{
  "num_hidden_layers": 9,
  "hidden_size": 128,
  "num_attention_heads": 4,
  "num_key_value_heads": 4,
  "head_dim": 32,
  "intermediate_size": 320,
  "vocab_size": 512,
  "hidden_act": "swiglu",
  "norm": "rmsnorm",
  "norm_place": "pre",
  "norm_eps": 1e-05,
  "positions": "rope",
  "rope_theta": 10000.0,
  "rope_fraction": 1.0,
  "qk_norm": true,
  "attn_scale": 0.177,
  "bias": "none",
  "tie_word_embeddings": false,
  "parallel_block": false,
  "init": "normal",
  "init_std_qkv": 0.0442,
  "init_std_o": 0.0104,
  "init_std_up": 0.0442,
  "init_std_down": 0.0104,
  "optimizer": "adamw",
  "learning_rate": 0.00308,
  "beta1": 0.95,
  "beta2": 0.99,
  "weight_decay": 0.069,
  "lr_head": 0.0069,
  "max_grad_norm": 1.0,
  "warmup_steps": 583,
  "schedule": "wsd",
  "decay_fraction": 0.738,
  "decay_shape": "linear",
  "final_lr_fraction": 0.0,
  "batch_tokens": [8192, 16384, 32768],
  "max_seq_len": 256,
  "doc_mask": true,
  "train_tokens": 106700000,
  "max_steps": 5924,
  "dataset": "wikipedia_en"
}
Each number is 500 + 25 x the weight over its row's rms, rounded and kept within 0 to 999. Layers, rows and columns count from 0. Numbers have three digits each. The size before them is the row's rms in percent of the matrix's.

# layer 6 MLP gate, 320x128, rms 0.184, rows 193-209, columns 0-127
094:516470557463532495507483471505512486510505520450489501476462496480511505494487496487502509542480467479481561511499459493492505510497470539530492485531477505523553483506504494527540497533586513483491487495496513489543481498524532466515465502526483532452478485484484449488514548502514515518476484496464536514525528510525495471505483485512519483510486519542490494538504489488523514559522
101:506501444503522453468488466470503538466467524533496444524512505478477493458536465510495474526505500508451509491478517548513480487512502475450538488481503524494527512483506442541505523524502478500489492503491500490482500511475486503480462467488537466459499470504515488503495468488501479540456539509506489533490480533525509505456499488489528515500492476497526515538565534514540478515507
096:488506524497545457478490486480478551489483515472524486506480489524467464519488515434527493549506482477490511534454473535494517495506528491521531463490504526476487493483500468511476467499510509472499504507461525507472539489545516508528559474476458540491478505499501486466490496500508486515411493515541526506482489528521511526466507468532497485508486492520545466496496502500508496454506
101:489488477460482461517489470489439515485446541512524462482485491482524519533501510502540540528505472523510521536509484513508522504490545465473456534487502499546501556535488464497526481493495496501499512470539490538489518493509494496500534447478524522495542501484452515489523499528510491519518541464503525442483487508510464481476517481487490480496484490525527493537495480444522500492486
090:460486527522475509512509492499505509507494537512490485486491496509527460492509512524539504482476471513525475515505495497447510479487518515467497503469535495477503488479478562450506483520480546521515485514461517475460509544515493508460471518513505505480451488542474468496482528523540492469522511462499483546531464478520489451466512468512495547530486476529457494553512487490490523536537
094:483512518518485476525454470500526511486512510519533481509534500466496473501470529486551497488482518503490467528503420553521512512481504476477557528499521498502544499496470496530507510496492527449501494474498506527478496488562509498452520459482471514454476489448491500505459496476517524538492520516463501523485505518508510475479513517492475461512532467526534507458465527487496487486479
106:467516442509501483526502506510466482502477475446499494484532471514489493504481455504486522494507475496449526499502495516474479440513503467479478542493546506525560484491495503539535506470504457494507530478456511482487463505485491488490461487488546459471458498528505487518471489479531498497501504472522518537484488464485489500470493505550478536492489452540491522508534489510534509535528
110:500502465532502540523547502465545499525452506473522467470517503509520463467491471541512539481544513494474494511513478502559496499521486502506483506490521518501521486472481476513536503524515480487495530501435522521498509506474545477466469499502493497492459527494523481480508526494496466541462509517470502532541531532553509517456499484516504468489492441505528469522511534472502518506524
097:498472472490457511467526486505492472529518524477480458509487466499525503529462461498543490469546476498551536504513499525532530436513503503491480524516560462516552474544531519491530505510479524483537509509528506463500501500499494516455503533558480443473466522522462514516509508511520518524512489503493486508492502483524535485495508510512463509496527480532528516507483533513518499509527
093:488506550514541496498495466488465518549502528472489501456527459477459537497479493480469526470537537478528483504482458558498499537487497507500489512499502510513529528499518478524514459520501474493489518496486526492488519475476486559518536484511530489482506485500482517447486485528493504508530530505511572464475502445487529534481531506533506537495491468521483529490523531505518481531500
105:489476517484488489482471447466482490467446524488453522511494499521503534522478519484494494528477517517503488491480495537478477511516498530503481522498512524507477504523507537473495500552557494474550515499509561519541495511548474532544482496504485509501542479494479511492516494533491520528514480487500493460480510519508496475445489464517489534474523486549494500509433483491486533531549
093:492439481559493502515493464479477467485541523512521493537526474474510467564508499503444503540492503487517499519478473459500490527534491531492530497518522485555527507496524499460507527547528491509521523475520493507486526511494477439484509486532501522504465513493514471508540510493504475511494512489499460482475531518543483521500514476538491481450485508522524495510518542526552494500508
098:507456509498494504549435510459495461469503554537498519477508504509452535527486514506523514511525474495508516486471500510540490492521524524467515537465508518528519487487502511519499476486508512510534538445511542518473525485513480478500468472510473491481516505574510476564471448512536528490495477491478500481507478514485490498498464475489490554468498488501521501511515483491487499454528
090:548455505457461520490529470484486506491472480497502505508528536496515549484523507497516518494463487535519509517522491497561499507523543513491531499501469520512489517514465459472501500556513554531480512473514502509552468505523488514500503482444484459494487529497497460510514552504514528489484466506538478500490514509526498525479518476516519519491519485489532540496484479530501567452509
097:504483511512501499474504486447506473495518504492505509496497515514514491479485483476510495497478490505521524494520385493497465501499499476514489522527528506494539515500499533502490518510507481456508454465481491520544508480499505471461490463500548506428498518489515451524534458485504485493493519504492499537440555495521465502491517492501477467490471479542494525476523554516494524474483
108:516543457515547523517496495430496490500463503522511481497490472521484488494474506478501540544500496523561483470470451526566498518513496451481509487491458528513511489521505514534518458513511500474499508477473512493474515472507476506483510479515509449478467486509515480483510523487493528548530508527514532546488535511494491523525500502504480472521511496541540467530530515500473531473530
100:508509462485491499498549492517504518492543488525508498508505438495484500539537482500529522467490539491486477487500522489455515500519558491518502460481484508494491490491493472500498507522532475515520523481483515529502525441531465503485461490520485464479440502531516488519485518504505521542498557509490511477512540483496588484522486485501464491472499513489488540496519520551512521471540
# layer 6 MLP up, 320x128, rms 0.179, rows 193-209, columns 0-127
097:497493484527477540490522535538514461501512518533513495495509506474507489481506454527459483491564447505480515510514474511498529506524490464563529519506511526510562518501500476510516488513492510494472516481504496522509525490504490471490561545492488486452485488531542509484542491487524517461514471470498518488551522463524493542470479522484514494524511523537518501457469539512538510501489
109:519508451484483513482486491478474503481486524428467480499551510504517466470485479567498471479524491491497472519513519526441488498492514545488496479512526508472494498502507492537477514499495424507510453529464478503456542482528490513469521477481513480462520473513477479535490469497476503512507502503513512500493494477571541518478493504506512494517512447489487516518478459478470493491514
100:493542513474503501518472526462513470481520477527491493551492456450515536497467533517534501505489547522524462474515497478498484476495515489514472545511505472514521493537521512466508514454485516506495513473539511515493484532485539451496527527492510493486493544518489524507459537555517508492494509505495421511550460518496521502489518507501468478513546491553513520517531497498511512487503
101:528524496486455475535474498508557490495502478525490501548494488489500495473467529451468472478471480487477533491562493487500498458498534507495497519487521497484494537482510520525495480494543490514501560526492451489466487500468503523501501500485496498502492499480503486498513511492472515485477506519452445543528505488430464466503506518518499569478500540487505505522521494495453447497511
099:531544502546455550475509509574503471503504482504528481501493485517485561506476541507501522529516497502478525487476511497497490497511505513514493523461509508497483516499516485504504457524518471522500530496540509501515550500555468516479477514534558478500524515499494527489536513541511479499507521522511469519529507470424489535489465509456461516484503497514506470493468499462528507518484
091:546522476483494533472452525475460502478538456481525510462505524477485531494476504485511510522539506488504473493485512453486512503528545496502518515475486508495527489465503451470533526521481490495471509544520494482492511417488469459502496516539515496488547473514523524444503509506482485501480483489527489536509508492528466516457550492487493513500564533509492502482489529498508513534507
095:516518501443460490460469510506484505449472494507523511461536474496462526492526516505503547524484501533513534472487502500504520539519516486478504508494461516521526509500481537523466514505513476556513517506506519501431509508530493468543463496500510481489517445530572495557483468499487494509475530483505496489501484518506543524509513505486516527466479533545472477524491523476515510509504
105:495506482448515451510516487479546466507529465537497491494527486507509506525501489496493506457532492558506487509493511511537494466472478475514536447496509540502473477471561543519497511502507504526501520456502514529512449504487477476470444506541515514524548519457502535486528498490509536494463486474504478496505548491497508524495475490532479468470453474488503477498486517480480499471480
098:537473546447464505463528491522498498507495492516464509516498507512524503475499463540516494506485483462482499495530488462532473476474501496506496489465535524468465519501521489475466493505517470463510504486471515484492493486496498543472508495502532509451535537501482475517507520488495506506461482592497569528491498480485462506508487514551471459479524503484480533475527495494486546521503
091:501502518494500478492466478507487516530492528504467471483506516469461472525491513479475494505488505476486515480462526496506510484499502475501468443507452517482528506515508463524524455500495438508503504534489447478482480477466483516478507448496507488487517482549533517493464525493538490483545484474482500555510471539503473514476504515494527503508476533502472427467524554503535516498537
103:506485497474526535489478523464476488502493515475505458437537498507527539474531540485470502483541519484490500519512505474521550534473480548494471528486498505531499524491507460453486467481478495533501471511504515529490454524483500482556476497458544478520451483491475493491499475521473485488491468472484508528535504486475503476463557520507499489522521502504494533527508459484525509534520
094:505507475531537504496433548477509489472477474448512518479448491521521512478483509561541499462521509545516510509549502528498472482502520497478495541504502477474475530531485487461489493529515437496498490489503510459503494471519524477537512519506482547501449528480520517499490495527518537506491492496508496505458536446480513457507495475508492495499486501494518541477492543509470519505484
100:457541511511534523516477496469540530537488520511511508484480484506504519505414528522470540493505498501509541464510493493500506483515464482435506510532556491487522530475491482482497503506470520471477535501514503501463488547508501498496536506469507490490455531511496520523506555509506481479526526497511486490519469530497430488529480508504512523490546512522542497489529486509475474491459
095:516479509485479493498496460504540496515502519575451508484495514527475497493507501507501514513478465500516533522490497535519438493541554476516478502515507472503454531526519485480497507500499510491497498495477498565477428547465511513548546513490493508520514513478478519524527468510517486497485475476543462497521488521516508513465519503501480476484533503498506543509500497453514552495461
096:484508459569492506495491510501483506503479453510472511556493492507524466483455509474493495536497512507548430510512475489494495475481537492512487530498472510489514492513512521502488470510519513509493467494472504517457484503498531463465492598475518505509500568483532501522470528509517498504474489505545487518521526488501491499527509527501514471470459535500520504461512514536470481506476
106:511472534517496496486484476427473503515548491465507503475544525533535523499507514500471462475510503447513522505531519489462512497506489512549484467483503471520513448499478539491537536508493507449506529487515494473509518524491470514519477517470509500480487504540512501506488494514496488460480478523489500509540474493476482471469472516552465549468500425521491501500489488532497463501513
102:501542462519499490497487511492533494495487476500514529475515461521520487548513518500514458510505464473496564480475507487511509462486490503536478521511536478516509504503511457465510517510531481499476506502467499474510478500483510506493449494474500522518454454484509498413473529536493483533478494521531476530505513495476482461494482543521506557526558491516476461462530482489495515511525
# layer 6 MLP down (transposed), 320x128, rms 0.178, rows 193-209, columns 0-127
097:473560497503499512506487515483471502441491496484517496480505499473521521492501490510555507494527507493433529508494502496487500531504508504538485510512484494505397504548497507503468479506519482531511520503506474547506519508483503505527491494520515537553475509473497550456452466520518484526482485478498484510517458483495552469511530443512513498469480516477497483512505507499480524457518
107:524477516455485496469503465527479514445495488511523509510482524480494467500489500507512519521515516487483511510540475474469526458453472474532492455503508412486468498516464496469508540512519513520526501513491523539518505477498481506503474497519525485504525482471475456527479542498491515491538499524560455454477493469524534539516532447492504502529515503515477476507509481502486485513521
098:518493521480573514457469501530500466488509492481486526493523555490512498461489524468514520491448523516491498518501475519484493537470478549503492538487480513482490554478445507492479468502495463492479459459547463496477515518473524533481499548504508478519510478486500454506525499460472484508512484511526492519493498473520497488495495555570488515487484519477531486509503505505498509458497
102:493507440474521496476516501515513501519458439495473495496497483506543545513502482531486490476446517493486497506507489511508469493504522547505514467484481527511550478506534518498471493505520499489496488487530498499512521481531500508449466454512505515538513492513511517522508543518484479451467468453498500519499493515485502421470520512528538512470472474533458500491470503532486530536452
100:499516493516505466528488500513521513496416492512471519488502491488524486483479495528560479470510543515471482516500474466519502490478532480508538487523476558553534478519499490493510536459505524519488461486481490557530497501487499463500491494513504483574498527470481504509438531497495529458516508482477509493456514488521482518523513527545513515503465510489504520480458505490520473495504
093:506561516451481536495465499485523520507477506500514502505500518496512517493515510484501513505549550473507509487535489501571525539493500523537466540477481487535479500482495457501521537497524498486476458484425555506503518561484492494541484500471473500490497518527498497488460478440494501517475508493456483519500518460483476537506511483482504495507485502523530493500533532495493525531494
097:476479520518490483493518540465522520507478554472471483459490492447484520521545488551469513508494530523476493523471461514475473447468480416512506516527510512490485500524513493527505485489490514502510513515511505486494531470536502490495490464512508512597521510506500509474506547483483492498514492483528519492458547516493490481480504496509523496518508503514484480526560512522507542487507
105:482465510488522450517533514498531512510519482487521512483468527539520500477503483525476499519470489481498555458454508473503479494472554496482517513464503527478506504528532556443487509476504521479459513508503495451490459471507495480505521492490524459421506502475490484529462558504474489491488522478511484478489522562542511507511501498496537515503487484499487523519461496485493474492495
099:485474505463501508517525521553471462528527497513508464527486493548507528485506496486532517452474507520515469470498501498554510505496485491513484525497446497487509519525460513508487477500534500466479472552468532477546511475521507485493510525489516506457503516526511550495507492535497529538526508529481460466468470521557514463508514484498510475499516545471537488501488535527468539520505
093:487486512534462542535490524484513472483507480495497497507443530535478485516458478511478532506495508495518461492546538506523527512496478483493503513508528512511448504513483526493512465529506522505478506519498552504528511536554508509505506469451489509482454561534529500466464523521549531481504506529491506520498494488469513504487511459469523496492495499510480479526504485490522588526504
097:459509518497528516507508481453537485490512474536516545488452506516482514523475494471545551490464474482455461478487491482475501520470521520496465465526510521496481490520468525498481508498489511512485456537470486470528481478474512493517466506494507486575496511493513481482483505471509518471480537516537477549552501480520523482493505512489511460484490490468504491566486501533528510458501
096:522472524521498515541494489515491497460498507572495504486548495474528534494496512505509538483515499495485519509455487463498496534467533483500501524468508495524484529451492507487496487487519526509496480515507485507489500447520516523488533505453467501403487515516495458519466451502497487549486513544512489499482490474495513505480474470511473540497485505516516499497500541522501568534478
097:496465498521531483505501527559542514512497506476517511495477495493499546542505517471492512457514535513491500500494473478489473498507501502456487543466474499504510534500480506520525534538491532502459474473482434487468507498466475492493441494496487473559450517501514500536512479516478515493474507521553502538507474502493488513535523515499516487479475471464455472506509502550480451484476
092:549499486518533506465526478534496553540514468465451470528467543517497469470520477543470538516493477491492478493511505479483487472501511494495508519539508484499467460497520522489432507525468528552482515530506524518495544491485535500498468496497484498491467481495510485495517467492532484517486523481487455491466487472499518486498510498479533533481537529478474478509473473439514533505495
097:496520480482538488516466480500489503533494454489487509470480482494483500538506529526441488517474453503483531488537513525494464478491488533494506476511489481485493508514509483527464477522492432472513469478529529464494475522509517526553457508500502537454471497498484513519499452482513498456490522504514464504515449522507527457505486531544473525520501522477535482500491460534506455512476
104:510514505470507499506541492516488506565508478483526513511502482523464493526510491518502521527512491496529488503520471488481493470500483452509531503497532488533475524504474465468535510508514505495520504510456509509472514484555555517470501448525442447502475514488492456512442534514475504519499454514511512517489542463497461506556563482519462510508497492512492524511498527524513514466517
104:455505508490498534493463510518499479511500520486466480492471530510531476484487495534505466561526512485512496513500504500510519518489476510480489554468519514488501527450492490486496508530472555559505474509446523533509446508502492556480528522505509524498491497488500464494474515482451484535534521498490519519447522478494471491486476552494504520527555521519512493480525525459501493512545